From a checkpoint of a small transformer trained on Wikipedia.
Architecture: RMSNorm before each block, rotary positions, no biases in attention or MLP.
Each number is 200 + 30 x the weight over its row's rms, rounded and kept within 0 to 999. Layers, rows and columns count from 0. The size before them is the row's rms in percent of the matrix's.

# layer 2 attention query, 896x576, rms 0.0862, rows 826-831, columns 432-575
111,161,247,173,208,226,198,283,244,181,222,169,217,228,215,261,212,149,213,187,227,189,206,219,218,113,222,218,215,210,145,183,206,249,165,170,193,156,127,166,224,237,187,203,236,194,187,202,212,221,238,225,236,215,209,192,200,175,194,205,223,224,131,188,184,241,203,181,184,299,235,165,203,210,203,178,202,207,251,188,197,207,196,194,151,207,168,229,171,130,179,175,219,212,205,180,206,268,168,184,223,191,219,198,200,236,243,188,198,229,202,179,191,185,192,236,181,197,134,233,199,181,296,256,169,200,229,189,180,200,140,218,166,235,170,191,204,227,167,206,189,127,212,206,207
104,232,205,190,219,196,205,189,210,208,183,205,229,162,115,202,168,218,186,218,242,203,196,216,174,183,203,189,174,163,190,178,234,206,169,164,200,160,199,195,175,228,163,189,182,253,204,201,208,220,185,221,175,208,231,241,187,224,214,208,216,242,234,177,177,161,192,160,191,214,255,238,128,197,191,212,227,214,180,180,154,232,204,187,219,161,177,226,175,198,212,230,226,154,175,166,204,252,197,224,214,214,232,172,183,220,178,207,151,180,212,222,231,226,190,205,223,184,178,223,233,167,204,186,210,216,206,201,132,212,245,195,164,225,239,220,174,161,215,241,222,197,223,220,155
109,216,155,229,193,167,216,197,145,214,207,252,187,172,223,213,214,233,190,212,191,253,210,214,135,177,159,192,243,120,186,166,235,217,197,227,201,185,214,215,216,186,196,237,230,181,210,168,206,206,198,210,185,190,229,244,195,231,155,158,202,189,221,211,202,215,190,178,216,159,185,203,210,213,205,186,210,212,213,161,161,288,216,172,158,193,209,213,193,149,209,181,214,199,168,209,213,229,230,159,194,164,194,210,236,212,178,210,176,179,170,175,238,247,205,231,201,245,221,235,172,227,190,240,187,228,173,161,187,178,173,237,233,203,193,192,218,220,168,250,200,211,184,206,205
103,212,175,166,245,190,172,246,182,178,189,237,225,161,187,258,215,169,181,203,232,180,216,164,215,216,146,257,219,215,249,200,194,194,234,164,164,222,165,209,198,176,145,181,178,232,241,191,233,185,238,182,189,162,232,188,176,231,216,211,203,152,155,161,158,201,265,199,202,218,210,194,176,201,176,227,148,175,166,163,189,204,158,202,249,189,178,209,207,193,127,245,260,186,202,218,197,211,212,185,211,201,198,206,219,204,174,162,210,183,207,258,199,267,219,186,191,221,259,176,214,232,222,174,167,205,213,170,147,179,191,197,179,221,210,247,204,180,203,182,188,187,206,235,186
109,190,187,178,253,166,172,164,205,174,186,185,168,198,192,186,197,197,200,152,182,155,194,143,194,169,209,195,305,147,238,197,219,193,170,221,253,227,218,200,236,182,182,227,233,246,221,194,180,232,223,146,181,160,210,167,191,177,236,216,119,263,196,233,253,244,221,203,146,238,264,189,212,206,156,221,190,233,176,229,193,172,155,188,174,182,214,177,208,216,230,236,213,222,236,202,251,156,211,169,178,145,207,195,197,180,198,218,186,207,171,261,223,197,205,164,246,194,186,228,207,171,148,283,138,265,237,206,238,190,217,205,178,200,207,196,169,195,162,171,204,212,216,202,146
103,236,215,189,179,204,210,144,243,212,176,179,187,230,170,194,225,223,205,182,196,218,226,222,236,211,229,193,190,194,199,216,197,221,189,197,203,184,196,234,238,207,207,155,183,196,221,167,230,189,214,183,210,214,183,150,210,174,268,231,182,246,229,214,174,177,190,241,222,224,179,187,195,235,208,180,211,226,164,162,203,220,208,211,185,159,238,173,197,205,234,233,204,190,208,199,245,206,228,186,260,186,218,211,282,241,183,217,216,190,160,227,204,198,230,199,207,204,134,169,198,187,187,162,200,192,220,246,220,138,180,186,207,170,222,215,189,187,228,184,229,196,276,228,242
# layer 2 attention key, 896x576, rms 0.0895, rows 826-831, columns 432-575
102,233,138,206,218,187,241,99,158,156,162,223,179,195,208,195,125,236,233,177,179,151,221,189,223,220,187,202,211,219,206,231,175,252,278,183,232,166,220,200,181,144,243,209,184,229,189,158,177,199,181,209,274,201,242,226,146,194,237,254,190,201,221,202,241,171,174,142,153,243,256,227,229,219,194,230,206,192,192,134,176,171,198,205,213,197,195,162,212,198,155,194,234,217,184,226,245,205,236,207,205,180,194,201,187,193,218,209,245,185,220,228,245,243,195,230,155,199,207,184,216,210,178,223,210,159,184,205,153,182,252,120,172,200,194,194,202,267,177,209,154,200,198,214,243
104,183,182,180,180,228,185,191,220,211,189,193,190,199,179,211,199,166,233,177,246,210,191,171,186,277,141,145,206,223,234,141,188,198,170,178,199,248,249,180,203,205,211,232,198,180,226,220,184,228,241,248,220,212,243,225,228,235,150,169,189,160,192,184,214,219,170,237,171,219,165,225,250,182,187,171,197,190,191,211,253,162,229,178,208,207,260,197,252,219,226,183,196,230,185,194,249,189,170,182,218,173,184,261,160,213,187,177,226,206,222,130,161,197,186,193,205,198,181,169,168,197,171,201,170,201,173,181,214,142,227,212,245,165,212,224,165,258,221,186,237,178,150,258,199
110,149,224,208,194,205,226,196,248,209,180,200,212,166,172,205,204,202,190,180,242,215,199,151,213,190,220,146,184,193,202,259,108,176,201,200,203,165,182,191,242,196,259,212,152,180,242,198,178,188,162,140,151,187,223,184,235,176,164,184,205,219,170,192,135,181,150,206,156,155,230,177,188,219,237,203,200,172,205,172,236,256,174,192,197,263,204,170,184,172,126,178,184,160,203,212,149,192,174,195,217,214,193,197,177,198,182,208,204,261,203,197,157,212,159,168,210,179,201,205,226,219,175,212,200,182,225,248,253,197,239,190,170,237,207,183,183,157,188,193,223,176,210,204,174
107,175,167,192,184,207,216,183,207,239,228,162,235,229,195,180,193,194,244,245,146,201,146,192,169,193,250,186,119,131,173,238,170,175,157,271,170,140,189,202,187,245,243,184,231,210,223,219,229,178,183,183,161,175,208,186,206,226,152,154,213,206,233,222,205,202,244,205,142,203,175,179,189,213,225,199,233,230,232,216,215,183,192,251,182,182,181,218,215,178,146,167,165,171,229,170,206,183,179,206,230,193,228,193,182,270,188,262,159,208,170,178,216,171,188,212,231,174,214,212,189,136,186,189,210,197,140,214,179,175,158,201,181,164,154,228,198,202,228,192,235,255,210,203,223
109,180,232,192,181,210,178,200,219,218,198,199,225,229,179,242,203,243,224,248,236,136,205,190,232,200,172,197,201,205,182,175,193,225,188,194,201,169,178,197,278,202,182,179,203,204,169,217,195,195,147,187,208,192,177,230,193,160,170,209,211,176,217,204,146,190,145,153,173,221,208,213,207,208,192,238,205,230,237,192,226,180,231,215,178,214,267,255,142,204,178,221,160,193,194,244,191,184,229,225,193,220,196,156,181,245,205,222,217,164,217,164,199,208,183,194,185,223,161,161,245,206,192,218,202,202,192,194,141,171,199,267,223,175,230,192,185,169,229,259,246,200,200,261,192
107,201,194,160,175,227,176,213,208,175,214,157,236,170,243,202,199,208,193,194,181,204,189,202,231,130,208,237,181,163,183,134,198,168,235,160,216,202,187,176,197,229,188,210,264,214,201,210,143,174,210,240,168,174,227,162,244,220,147,234,186,185,180,202,223,182,207,225,209,179,213,163,183,230,211,171,217,229,187,233,218,219,195,216,182,177,236,210,214,229,171,209,246,234,213,186,218,188,174,188,193,200,252,215,138,147,226,166,169,208,186,232,200,207,152,208,228,234,217,176,276,238,237,205,241,200,216,219,267,246,217,153,225,185,183,166,159,187,241,250,251,199,199,196,118
# layer 2 attention value, 896x576, rms 0.0786, rows 768-786, columns 432-575
095,186,249,240,156,130,203,167,152,157,142,240,171,198,192,189,233,212,226,209,198,186,241,234,177,250,159,196,158,186,225,206,196,187,206,173,226,192,172,224,228,234,177,246,201,222,211,169,171,209,221,209,194,228,148,193,215,192,208,189,231,184,217,187,184,222,242,201,187,216,251,177,220,249,209,166,200,171,192,211,176,186,190,216,164,184,166,194,220,232,194,195,233,177,260,206,197,228,245,225,223,186,217,207,188,202,224,207,224,156,231,205,141,252,228,206,200,208,222,184,179,238,146,271,226,192,226,205,166,171,217,166,226,219,249,241,211,223,189,156,140,159,224,223,204
098,156,238,198,180,205,227,152,218,186,203,148,218,169,140,189,178,189,215,211,240,249,231,198,199,163,140,182,172,176,237,189,237,203,193,210,181,177,211,179,221,239,184,215,188,163,196,211,113,190,201,163,234,253,202,287,220,245,225,213,150,178,191,183,203,158,226,239,157,199,204,237,178,197,207,186,204,187,181,207,177,197,208,154,189,225,271,184,203,206,226,221,185,222,219,242,228,207,216,130,209,191,187,177,215,208,208,227,163,214,173,166,191,200,217,257,211,185,210,205,267,231,216,143,164,204,183,171,264,232,195,122,201,180,146,192,135,199,206,168,130,177,180,183,256
091,253,215,196,204,189,195,236,202,210,186,192,136,208,195,221,216,231,211,195,237,165,212,252,178,234,207,187,191,180,145,237,196,257,163,208,202,182,209,194,216,190,209,180,175,198,166,211,246,208,177,136,206,204,173,223,164,184,168,233,156,158,155,223,208,160,189,189,229,200,219,197,203,198,177,203,244,188,165,228,131,243,202,216,161,186,173,197,246,205,200,170,191,231,184,209,204,228,194,238,161,242,175,166,223,184,187,220,192,236,178,246,207,196,191,180,219,200,275,137,160,163,143,168,182,171,195,205,187,235,188,171,175,225,167,168,221,163,196,127,178,201,189,184,242
083,198,249,204,152,187,165,203,159,215,195,176,223,196,162,208,182,207,207,252,167,206,161,176,190,198,145,161,151,193,236,194,198,187,221,227,199,246,201,212,193,177,204,210,241,177,179,185,158,201,202,192,197,186,194,181,187,183,121,188,189,188,237,189,187,198,194,174,174,211,210,137,176,216,189,241,228,204,223,163,168,229,194,202,179,197,158,219,232,205,279,258,226,243,224,175,206,155,176,193,295,195,247,188,178,237,189,154,201,152,222,163,224,205,162,155,225,219,264,191,235,141,163,145,168,233,223,202,246,106,187,224,227,216,220,211,151,246,201,238,174,205,201,170,147
098,188,228,177,202,206,173,236,255,263,201,208,203,205,233,184,216,186,188,209,170,167,221,207,233,201,259,199,199,249,237,175,197,139,203,199,163,172,188,156,234,212,218,190,188,170,173,214,216,193,210,225,201,247,188,181,177,238,212,196,149,184,199,200,195,184,172,157,242,206,206,195,191,219,229,153,189,189,197,139,253,173,176,246,183,222,126,212,262,187,152,220,166,222,181,220,184,215,180,131,154,224,241,190,177,171,180,237,236,192,223,199,188,198,248,243,224,187,238,192,244,190,219,202,198,209,195,223,231,183,266,206,160,207,222,231,213,214,184,173,209,225,234,274,161
091,178,178,187,191,209,172,157,187,253,195,239,205,198,215,175,213,192,184,281,212,179,215,142,244,171,191,213,214,223,193,192,225,156,206,198,236,164,192,148,187,195,163,195,209,154,161,161,185,177,219,257,210,216,212,199,145,178,206,219,204,190,216,205,170,270,169,194,180,193,226,169,175,251,163,125,179,214,165,130,225,219,208,201,204,197,182,224,230,237,165,155,239,200,171,184,202,217,183,191,211,151,256,237,199,210,203,155,236,166,182,198,206,203,170,178,232,196,165,210,199,181,214,178,253,197,214,257,223,205,254,162,172,178,171,236,194,213,241,225,233,157,160,245,221
089,169,160,160,137,214,186,192,246,149,236,198,244,140,227,204,198,177,216,223,253,218,240,248,204,211,162,187,202,201,158,166,195,222,196,213,214,236,240,208,190,277,165,205,203,216,163,254,208,262,213,175,201,205,232,167,127,178,201,200,198,149,191,189,179,192,232,208,186,177,211,205,218,245,225,220,179,224,199,216,255,184,162,202,193,237,188,201,240,213,213,252,256,247,202,243,249,239,226,223,229,112,189,199,191,226,198,192,228,196,188,219,190,189,226,178,226,195,201,162,186,170,193,202,204,223,166,177,236,188,184,183,179,178,165,237,211,181,185,154,197,197,180,221,210
092,228,219,196,210,270,199,158,185,194,188,214,184,183,199,256,211,211,175,235,185,142,199,199,194,189,160,241,159,177,208,211,206,171,225,192,186,253,246,224,211,157,183,208,236,165,269,219,252,242,159,183,184,196,185,222,208,223,186,223,180,194,187,243,168,157,168,248,138,164,215,223,183,178,175,196,207,208,222,220,180,155,185,190,234,205,246,191,159,159,170,185,236,155,203,220,247,216,200,181,190,241,198,218,178,234,136,241,151,204,176,244,184,174,204,220,200,247,230,176,200,195,189,207,236,213,229,175,158,207,185,233,237,249,146,217,203,200,167,133,232,228,237,183,212
101,211,276,194,242,211,177,163,204,218,194,195,171,156,222,213,210,222,224,213,212,223,191,143,157,222,183,201,243,168,213,172,159,172,222,279,182,194,228,196,257,202,207,226,246,227,170,188,196,156,228,175,166,184,182,199,242,191,188,237,210,228,178,168,205,169,172,212,179,209,155,233,173,176,246,215,241,176,223,244,167,187,207,200,195,214,202,265,128,205,186,169,220,197,184,201,228,187,176,189,181,255,186,201,192,213,199,173,148,196,187,220,192,207,203,234,236,162,223,203,218,236,197,227,237,180,233,231,154,218,183,228,208,202,231,213,170,217,178,194,118,192,217,259,226
091,179,187,193,203,215,241,200,183,174,86,168,229,178,168,273,204,183,135,201,170,224,194,282,191,234,217,214,171,188,225,187,220,223,231,177,280,209,163,197,178,178,220,252,227,251,194,296,241,253,149,181,170,208,163,236,230,213,206,209,167,190,305,157,191,195,166,216,171,221,192,195,204,209,222,181,181,213,147,225,166,143,233,196,189,219,183,153,219,213,189,245,200,164,233,197,152,183,195,213,206,186,197,196,183,230,246,190,158,204,167,146,184,166,217,169,191,238,184,233,193,181,209,215,213,174,205,221,231,154,207,179,233,238,173,162,233,213,163,225,191,231,230,192,206
095,188,192,216,226,189,235,199,219,174,184,197,159,219,200,128,180,190,217,237,222,255,245,173,223,231,214,206,184,190,232,187,205,250,191,203,214,237,160,207,128,209,180,197,180,205,238,179,237,153,186,207,187,211,175,167,198,141,242,144,234,200,180,166,219,199,220,259,196,191,210,187,227,217,192,220,193,179,191,153,181,199,142,171,247,218,217,251,217,167,155,222,163,177,140,245,204,156,159,213,183,121,214,174,195,190,224,194,197,214,189,184,222,228,222,221,161,174,245,207,260,182,224,215,219,149,198,190,234,238,185,167,223,181,237,126,243,229,192,231,113,186,160,246,160
093,201,177,268,152,124,212,213,153,212,218,249,214,233,212,259,224,131,218,207,193,203,176,213,241,231,187,224,203,231,218,169,231,190,204,173,213,164,226,155,217,221,219,221,229,291,171,177,255,262,207,167,189,203,218,213,235,174,200,197,194,225,176,177,185,217,178,201,243,193,199,221,245,185,208,172,198,159,217,207,275,237,214,150,207,184,159,171,200,271,191,222,246,176,167,154,192,183,176,243,276,157,206,214,291,207,191,184,214,251,218,159,223,285,197,217,196,200,191,196,179,191,207,156,198,245,186,155,231,211,283,193,222,178,222,172,173,167,206,191,193,194,186,188,214
095,247,197,191,208,173,235,227,182,169,207,213,196,219,233,267,191,186,191,174,237,221,206,232,165,201,174,164,167,208,206,267,145,192,226,179,205,196,155,203,179,246,173,197,223,159,189,255,187,206,234,171,147,143,292,224,265,197,190,249,218,258,212,206,171,237,205,148,224,198,163,184,203,198,170,209,180,165,207,235,221,237,192,183,184,249,225,193,189,176,196,201,228,157,204,172,181,202,243,186,185,237,216,214,207,194,241,158,167,192,201,243,234,219,269,187,157,138,204,173,191,225,253,191,215,219,129,162,211,219,181,229,196,222,244,220,200,213,246,241,226,222,182,165,190
093,206,217,221,210,181,192,264,165,189,220,205,178,161,206,157,252,217,189,204,167,184,201,156,187,218,238,187,195,223,200,189,196,235,152,195,191,244,227,170,173,222,205,174,206,224,264,241,268,188,218,194,226,230,233,162,203,217,196,190,216,227,222,133,173,203,214,210,172,223,229,196,224,226,189,228,219,162,220,140,149,171,215,177,231,269,159,164,159,183,216,260,164,185,228,187,218,261,193,230,156,154,220,184,221,178,153,225,183,221,167,278,241,219,182,189,235,220,190,208,180,192,182,209,183,229,163,154,215,195,196,173,196,211,198,217,231,153,227,163,210,215,224,252,235
089,242,154,203,228,186,213,195,182,178,174,195,221,166,141,191,186,230,212,189,193,238,194,219,199,191,210,223,156,200,232,239,165,179,176,185,218,214,242,186,172,203,176,182,201,300,152,205,166,188,117,239,149,197,206,201,131,203,187,206,146,174,208,241,212,171,199,224,222,206,168,186,224,161,177,225,231,226,190,204,200,210,203,204,169,209,185,221,205,170,168,179,205,162,217,135,260,178,155,246,182,181,240,207,171,185,232,271,160,153,143,223,211,230,248,260,172,205,222,136,238,168,184,172,176,199,186,229,212,170,213,262,233,176,195,140,220,226,195,222,200,222,178,170,163
091,224,164,158,228,189,213,238,227,156,115,186,212,189,198,197,224,173,230,263,221,230,173,230,199,173,193,234,189,212,222,193,198,139,247,240,259,226,202,240,98,195,166,191,262,222,184,232,220,230,183,240,177,191,243,225,228,187,207,186,205,190,188,255,215,225,218,219,245,135,212,254,178,199,186,229,213,248,191,193,203,221,149,194,197,200,240,253,184,198,162,148,227,182,198,240,196,205,275,178,147,187,205,229,152,199,188,153,196,189,220,185,210,237,169,169,201,215,248,160,216,191,219,239,232,168,150,208,191,215,190,237,221,187,186,228,202,196,176,234,205,198,220,199,234
089,214,198,184,177,179,204,223,182,223,213,201,175,247,229,226,205,215,237,160,220,226,240,135,167,168,129,215,209,215,225,194,166,248,157,267,223,200,201,233,231,199,211,234,153,222,143,156,180,205,261,199,182,170,222,203,189,207,201,194,213,188,129,200,159,195,178,192,245,228,168,142,202,154,238,194,182,166,154,141,190,206,212,143,173,185,214,167,203,179,217,141,209,199,209,195,158,188,130,221,211,202,206,159,222,203,266,239,172,196,187,194,239,202,231,125,155,232,180,202,197,182,178,170,230,145,161,219,187,227,218,217,161,209,219,234,261,210,163,195,175,218,249,219,179
088,163,183,215,201,182,214,259,221,181,218,210,158,220,173,195,240,255,208,174,199,233,191,212,234,187,266,139,189,182,86,202,183,162,200,173,150,150,151,157,193,210,139,199,224,160,256,225,181,222,247,224,240,227,203,191,169,206,178,224,209,164,235,201,221,200,163,223,150,181,191,211,163,140,178,199,196,179,200,167,188,207,200,196,155,230,172,200,170,235,139,154,176,181,249,174,225,203,188,201,180,200,183,148,140,232,220,162,189,212,189,185,176,149,233,222,164,197,196,215,184,187,216,194,164,182,193,173,187,196,178,162,190,267,175,225,241,166,212,189,228,248,180,146,222
098,197,214,187,262,205,190,197,152,210,190,183,229,243,177,219,193,196,217,144,181,183,168,210,193,186,176,251,261,201,171,215,225,185,214,229,146,220,167,253,198,204,188,229,259,245,224,263,208,184,260,163,182,177,244,249,248,279,155,175,221,203,197,239,156,194,200,189,182,226,171,233,208,234,230,190,133,204,214,254,208,199,204,167,230,193,253,200,161,216,209,168,258,163,231,198,234,198,193,247,197,176,207,207,244,256,199,196,158,180,206,185,186,124,223,255,240,208,188,221,199,258,239,179,212,224,216,221,179,202,180,232,211,188,201,151,192,192,250,165,188,175,185,156,170
# layer 2 attention output (transposed), 896x576, rms 0.0738, rows 768-785, columns 432-575
092,227,216,219,168,259,213,140,173,223,228,194,235,111,220,200,228,228,180,187,207,219,153,196,179,184,196,226,253,214,180,238,230,202,165,186,202,167,188,229,164,203,179,168,279,236,195,143,237,200,172,210,218,197,153,208,199,186,171,191,132,211,217,248,194,202,210,214,183,140,178,270,172,225,256,188,233,197,145,184,185,212,156,220,248,176,186,189,194,218,248,200,252,214,169,221,184,235,168,180,220,184,176,154,192,239,139,201,192,245,179,135,213,213,208,153,171,181,146,200,229,166,207,170,262,210,190,215,270,197,193,266,210,179,215,181,246,249,186,222,260,183,234,230,189
095,204,146,229,240,161,186,207,180,225,181,199,175,185,260,203,217,197,169,251,163,187,179,246,163,223,204,188,219,188,213,246,210,204,197,160,134,188,228,221,249,229,205,205,200,240,175,206,257,191,225,199,242,176,210,185,179,207,232,278,183,200,204,176,195,205,219,134,225,134,239,204,230,194,208,158,187,114,226,255,235,162,253,221,193,103,244,192,180,236,184,154,194,226,181,212,161,181,209,222,245,162,177,236,207,239,227,232,204,242,212,162,223,226,145,234,207,256,206,230,181,186,142,185,186,211,193,206,164,203,236,218,232,203,155,220,191,244,212,223,177,252,221,238,191
096,220,206,152,166,188,145,258,187,209,214,180,265,110,243,196,203,177,171,205,173,205,184,138,223,196,222,212,214,184,219,183,184,224,178,198,216,212,288,212,175,207,192,231,194,233,186,216,206,246,195,227,224,254,221,204,219,151,223,242,219,179,177,175,177,212,229,238,221,262,205,217,241,264,195,156,210,184,198,231,199,183,187,207,218,253,179,201,200,213,178,251,193,209,186,223,194,260,107,271,200,242,208,198,222,253,237,126,174,200,203,269,223,194,186,213,212,191,233,180,237,178,266,219,206,138,218,188,211,203,201,244,181,183,194,161,213,165,204,175,196,155,229,204,208
086,251,227,214,215,274,218,209,211,196,191,239,188,168,213,151,215,220,229,184,185,214,211,252,208,257,233,227,208,207,204,180,136,205,196,239,149,189,203,160,217,192,200,286,161,235,141,192,231,197,227,220,203,169,184,179,213,181,195,168,217,208,178,205,246,199,200,155,224,246,223,181,194,200,195,156,201,212,221,182,171,214,229,240,219,239,242,222,204,230,184,151,207,205,187,227,159,185,201,238,177,204,202,182,218,212,210,227,243,243,205,164,170,210,225,189,153,154,215,192,204,164,212,234,219,205,200,196,237,197,209,164,164,223,257,259,219,220,236,206,218,179,153,226,166
095,231,205,188,163,250,200,178,156,240,224,212,212,230,214,222,217,196,252,204,264,135,216,175,145,156,179,200,189,179,160,207,222,159,212,187,230,182,180,189,159,214,203,217,182,208,205,199,154,201,202,144,165,235,185,177,160,178,210,236,221,213,161,200,203,185,227,252,186,171,193,234,199,255,175,246,200,179,218,206,236,168,188,194,197,203,214,183,190,237,196,166,220,190,159,163,167,157,250,246,174,212,174,213,185,141,123,183,277,268,233,199,267,193,181,195,166,206,191,189,180,180,237,205,257,242,255,231,228,231,170,224,232,207,178,223,195,224,182,171,187,223,211,232,225
093,216,227,256,190,211,268,172,209,197,211,184,185,260,140,157,213,138,212,182,208,162,206,240,156,123,194,206,210,195,251,224,171,149,214,154,215,206,241,208,210,204,254,153,199,186,186,193,192,180,265,165,181,182,211,228,191,208,164,151,180,192,189,235,232,176,177,203,231,239,222,156,187,144,175,246,156,164,226,187,174,239,178,269,267,180,199,175,244,191,185,191,229,176,125,195,165,168,204,194,189,245,196,210,249,265,182,218,232,246,180,176,211,196,234,217,207,215,137,198,135,220,220,207,190,257,148,160,168,238,269,227,184,204,200,233,168,193,161,223,193,213,168,151,209
093,260,236,241,233,198,171,201,188,209,209,195,203,204,222,236,204,203,229,220,187,214,186,208,235,211,199,191,190,213,213,193,216,178,221,264,192,168,146,190,151,154,222,193,182,205,211,192,196,219,170,273,182,159,170,223,249,202,148,203,178,245,220,208,198,175,190,169,217,227,187,174,185,172,177,211,159,272,172,172,215,230,174,248,214,192,161,133,213,210,203,180,188,229,210,232,200,218,179,240,163,272,181,198,163,185,135,184,190,174,195,162,213,195,188,179,230,188,153,244,188,197,141,238,164,185,261,202,228,205,200,234,189,218,205,225,157,190,214,172,179,202,200,234,267
092,209,209,256,216,210,217,211,215,203,291,239,235,156,184,202,206,231,240,182,189,216,163,142,208,218,218,197,200,177,247,198,202,184,176,197,189,192,241,219,235,147,150,180,176,177,191,242,192,169,225,213,206,189,195,221,171,149,183,181,192,261,202,214,203,231,195,190,215,248,150,172,188,186,175,214,231,257,206,174,146,193,224,128,224,251,233,189,228,207,225,224,188,232,201,263,208,187,164,188,212,157,213,199,252,226,161,235,232,178,170,207,215,187,197,189,197,177,186,194,168,241,176,192,203,168,215,199,234,173,212,203,203,203,215,217,221,207,177,202,197,155,222,250,154
096,136,205,158,208,173,230,230,190,215,266,170,184,188,179,211,136,150,183,200,189,243,243,228,182,218,198,186,209,235,211,250,190,206,267,188,210,193,182,145,208,207,152,119,183,189,195,189,223,180,234,137,199,258,202,200,158,192,173,226,165,209,195,226,143,184,171,214,195,177,241,228,287,186,206,213,226,213,205,226,158,190,208,242,191,149,185,252,210,178,205,220,180,172,210,155,212,208,259,137,237,185,233,180,223,212,177,260,206,258,195,198,211,173,176,224,185,218,159,157,197,194,211,201,195,222,137,228,224,196,231,174,168,294,211,212,155,153,220,171,268,193,171,204,194
090,250,216,210,186,197,166,206,188,195,202,253,178,144,203,130,242,245,234,182,152,206,157,153,246,210,193,226,191,181,237,204,165,253,200,195,208,184,220,184,183,199,164,168,157,253,191,231,216,172,235,201,194,262,209,226,192,192,144,179,215,160,207,236,224,220,191,146,229,152,226,183,169,196,241,265,238,179,246,208,225,234,199,156,236,149,205,177,204,217,243,217,238,188,208,229,188,260,206,178,187,203,211,224,154,216,231,152,247,248,200,162,197,181,190,190,258,203,188,277,188,203,203,233,230,172,244,191,189,182,202,157,146,151,254,215,241,168,192,178,187,196,200,202,208
099,198,157,148,219,199,237,199,193,184,211,196,199,242,156,206,158,219,182,206,162,179,220,225,163,207,222,196,146,204,205,214,234,207,223,223,208,222,195,221,173,181,210,184,206,142,232,183,244,217,202,153,168,226,198,205,149,218,182,210,155,198,229,170,170,239,196,184,234,166,236,213,174,242,246,200,235,185,164,174,202,182,200,212,189,124,250,228,192,240,243,173,246,187,193,120,154,229,241,195,104,239,191,114,183,206,186,274,214,207,245,222,203,213,183,183,207,180,170,192,214,176,193,145,138,236,191,214,185,178,226,236,198,223,192,191,184,178,219,228,157,232,192,232,203
092,233,215,167,231,248,184,233,234,189,161,209,173,187,165,247,188,184,241,139,195,126,208,209,217,162,201,225,245,234,130,237,160,210,227,198,228,271,197,244,213,200,237,171,207,238,197,235,188,173,170,205,278,202,196,200,199,189,199,158,229,210,244,204,190,179,190,149,184,141,164,150,190,198,177,221,224,198,199,192,209,190,182,204,171,191,140,146,231,203,219,190,168,176,169,179,193,233,216,226,198,139,209,193,223,256,278,195,150,247,216,147,185,196,180,192,180,173,180,167,266,190,185,240,212,227,188,187,253,196,214,234,201,161,153,141,205,148,220,248,208,176,230,184,178
097,176,223,210,207,182,213,234,224,203,267,196,244,201,214,206,153,222,201,191,239,213,153,163,205,142,257,228,194,208,185,144,199,160,207,202,217,155,198,170,213,200,213,131,157,193,240,200,202,164,232,155,283,201,197,215,179,130,159,228,238,93,205,203,193,189,147,210,153,238,220,181,189,187,150,188,188,233,254,153,167,186,224,190,191,201,221,216,203,197,193,164,199,232,244,184,199,204,162,194,194,247,203,193,222,239,215,252,198,183,249,165,197,176,179,205,254,294,211,204,234,176,228,181,121,199,219,219,245,170,147,194,191,169,217,223,237,166,202,188,192,196,214,212,199
091,236,173,235,174,144,182,179,124,275,211,229,201,196,229,198,164,196,180,162,208,148,200,250,221,235,196,177,158,227,184,180,168,193,213,190,222,156,200,148,192,169,154,203,237,193,151,177,223,235,167,197,201,194,247,204,179,134,202,231,169,225,204,225,195,213,194,263,191,191,148,192,159,159,132,151,182,220,197,185,192,222,267,216,153,146,199,199,215,203,192,133,207,178,210,165,195,197,287,277,194,244,266,159,182,241,220,200,174,241,222,188,213,176,239,239,197,204,183,227,210,228,245,185,181,167,126,198,232,191,171,242,227,222,191,210,190,173,188,179,169,182,210,172,234
092,183,189,174,114,228,201,173,159,209,170,230,207,259,236,249,205,150,213,226,194,172,213,185,220,235,173,185,230,198,204,199,188,224,246,213,162,217,231,139,215,186,209,208,228,209,236,205,232,257,197,173,248,258,169,157,204,202,262,211,189,182,238,162,189,177,180,229,210,231,182,199,221,224,210,199,243,170,270,165,200,205,215,186,248,190,142,181,184,242,223,188,137,177,171,192,173,235,207,256,168,213,233,182,185,221,202,171,188,148,219,175,188,177,209,203,167,164,209,260,222,171,234,235,239,227,186,202,264,191,180,167,190,229,158,204,204,171,234,224,217,224,197,200,214
090,280,218,188,176,195,197,213,209,205,254,222,218,178,182,229,191,204,207,140,152,211,149,208,149,156,193,215,139,234,194,176,224,211,227,228,191,250,195,232,180,156,202,170,187,232,264,207,186,149,220,220,229,216,203,235,142,208,144,207,209,179,214,205,169,173,174,144,243,198,133,188,205,195,225,201,218,234,244,196,237,247,231,210,192,221,148,196,185,232,202,174,209,175,152,180,166,179,181,189,221,202,219,210,130,208,226,185,169,209,210,196,163,199,254,154,188,195,204,192,215,240,174,207,191,159,194,224,234,112,131,182,213,214,249,193,218,181,189,208,214,205,258,196,201
092,179,184,228,212,220,219,174,169,170,218,243,161,198,167,205,189,243,180,217,172,216,207,235,253,228,193,214,127,180,193,205,182,226,218,200,225,178,202,181,218,226,186,227,215,242,181,175,203,206,227,187,188,172,237,190,209,193,177,234,230,211,165,188,217,203,174,196,210,179,160,169,205,209,170,203,203,207,226,195,144,188,222,184,247,189,159,213,175,219,226,213,180,211,202,239,200,255,259,188,151,226,184,207,219,224,172,237,224,168,206,145,265,193,165,192,164,184,169,221,227,161,156,227,153,215,213,199,202,213,177,218,250,211,266,194,186,180,247,157,248,170,157,185,244
087,188,174,209,195,197,223,185,215,197,229,282,214,178,204,249,164,173,202,237,141,188,194,196,248,185,187,183,200,204,228,233,180,216,208,193,196,219,181,269,215,180,244,199,141,222,163,163,201,181,211,207,107,204,224,198,165,223,277,159,187,180,152,152,213,214,194,151,184,228,194,206,216,213,175,187,243,188,180,178,154,188,228,245,185,189,167,210,173,172,206,151,216,187,165,174,208,192,166,185,209,248,210,176,177,196,202,233,163,192,173,183,159,201,214,224,216,229,213,178,197,217,186,220,172,184,165,225,189,221,155,237,132,197,179,215,253,157,165,254,152,182,244,148,157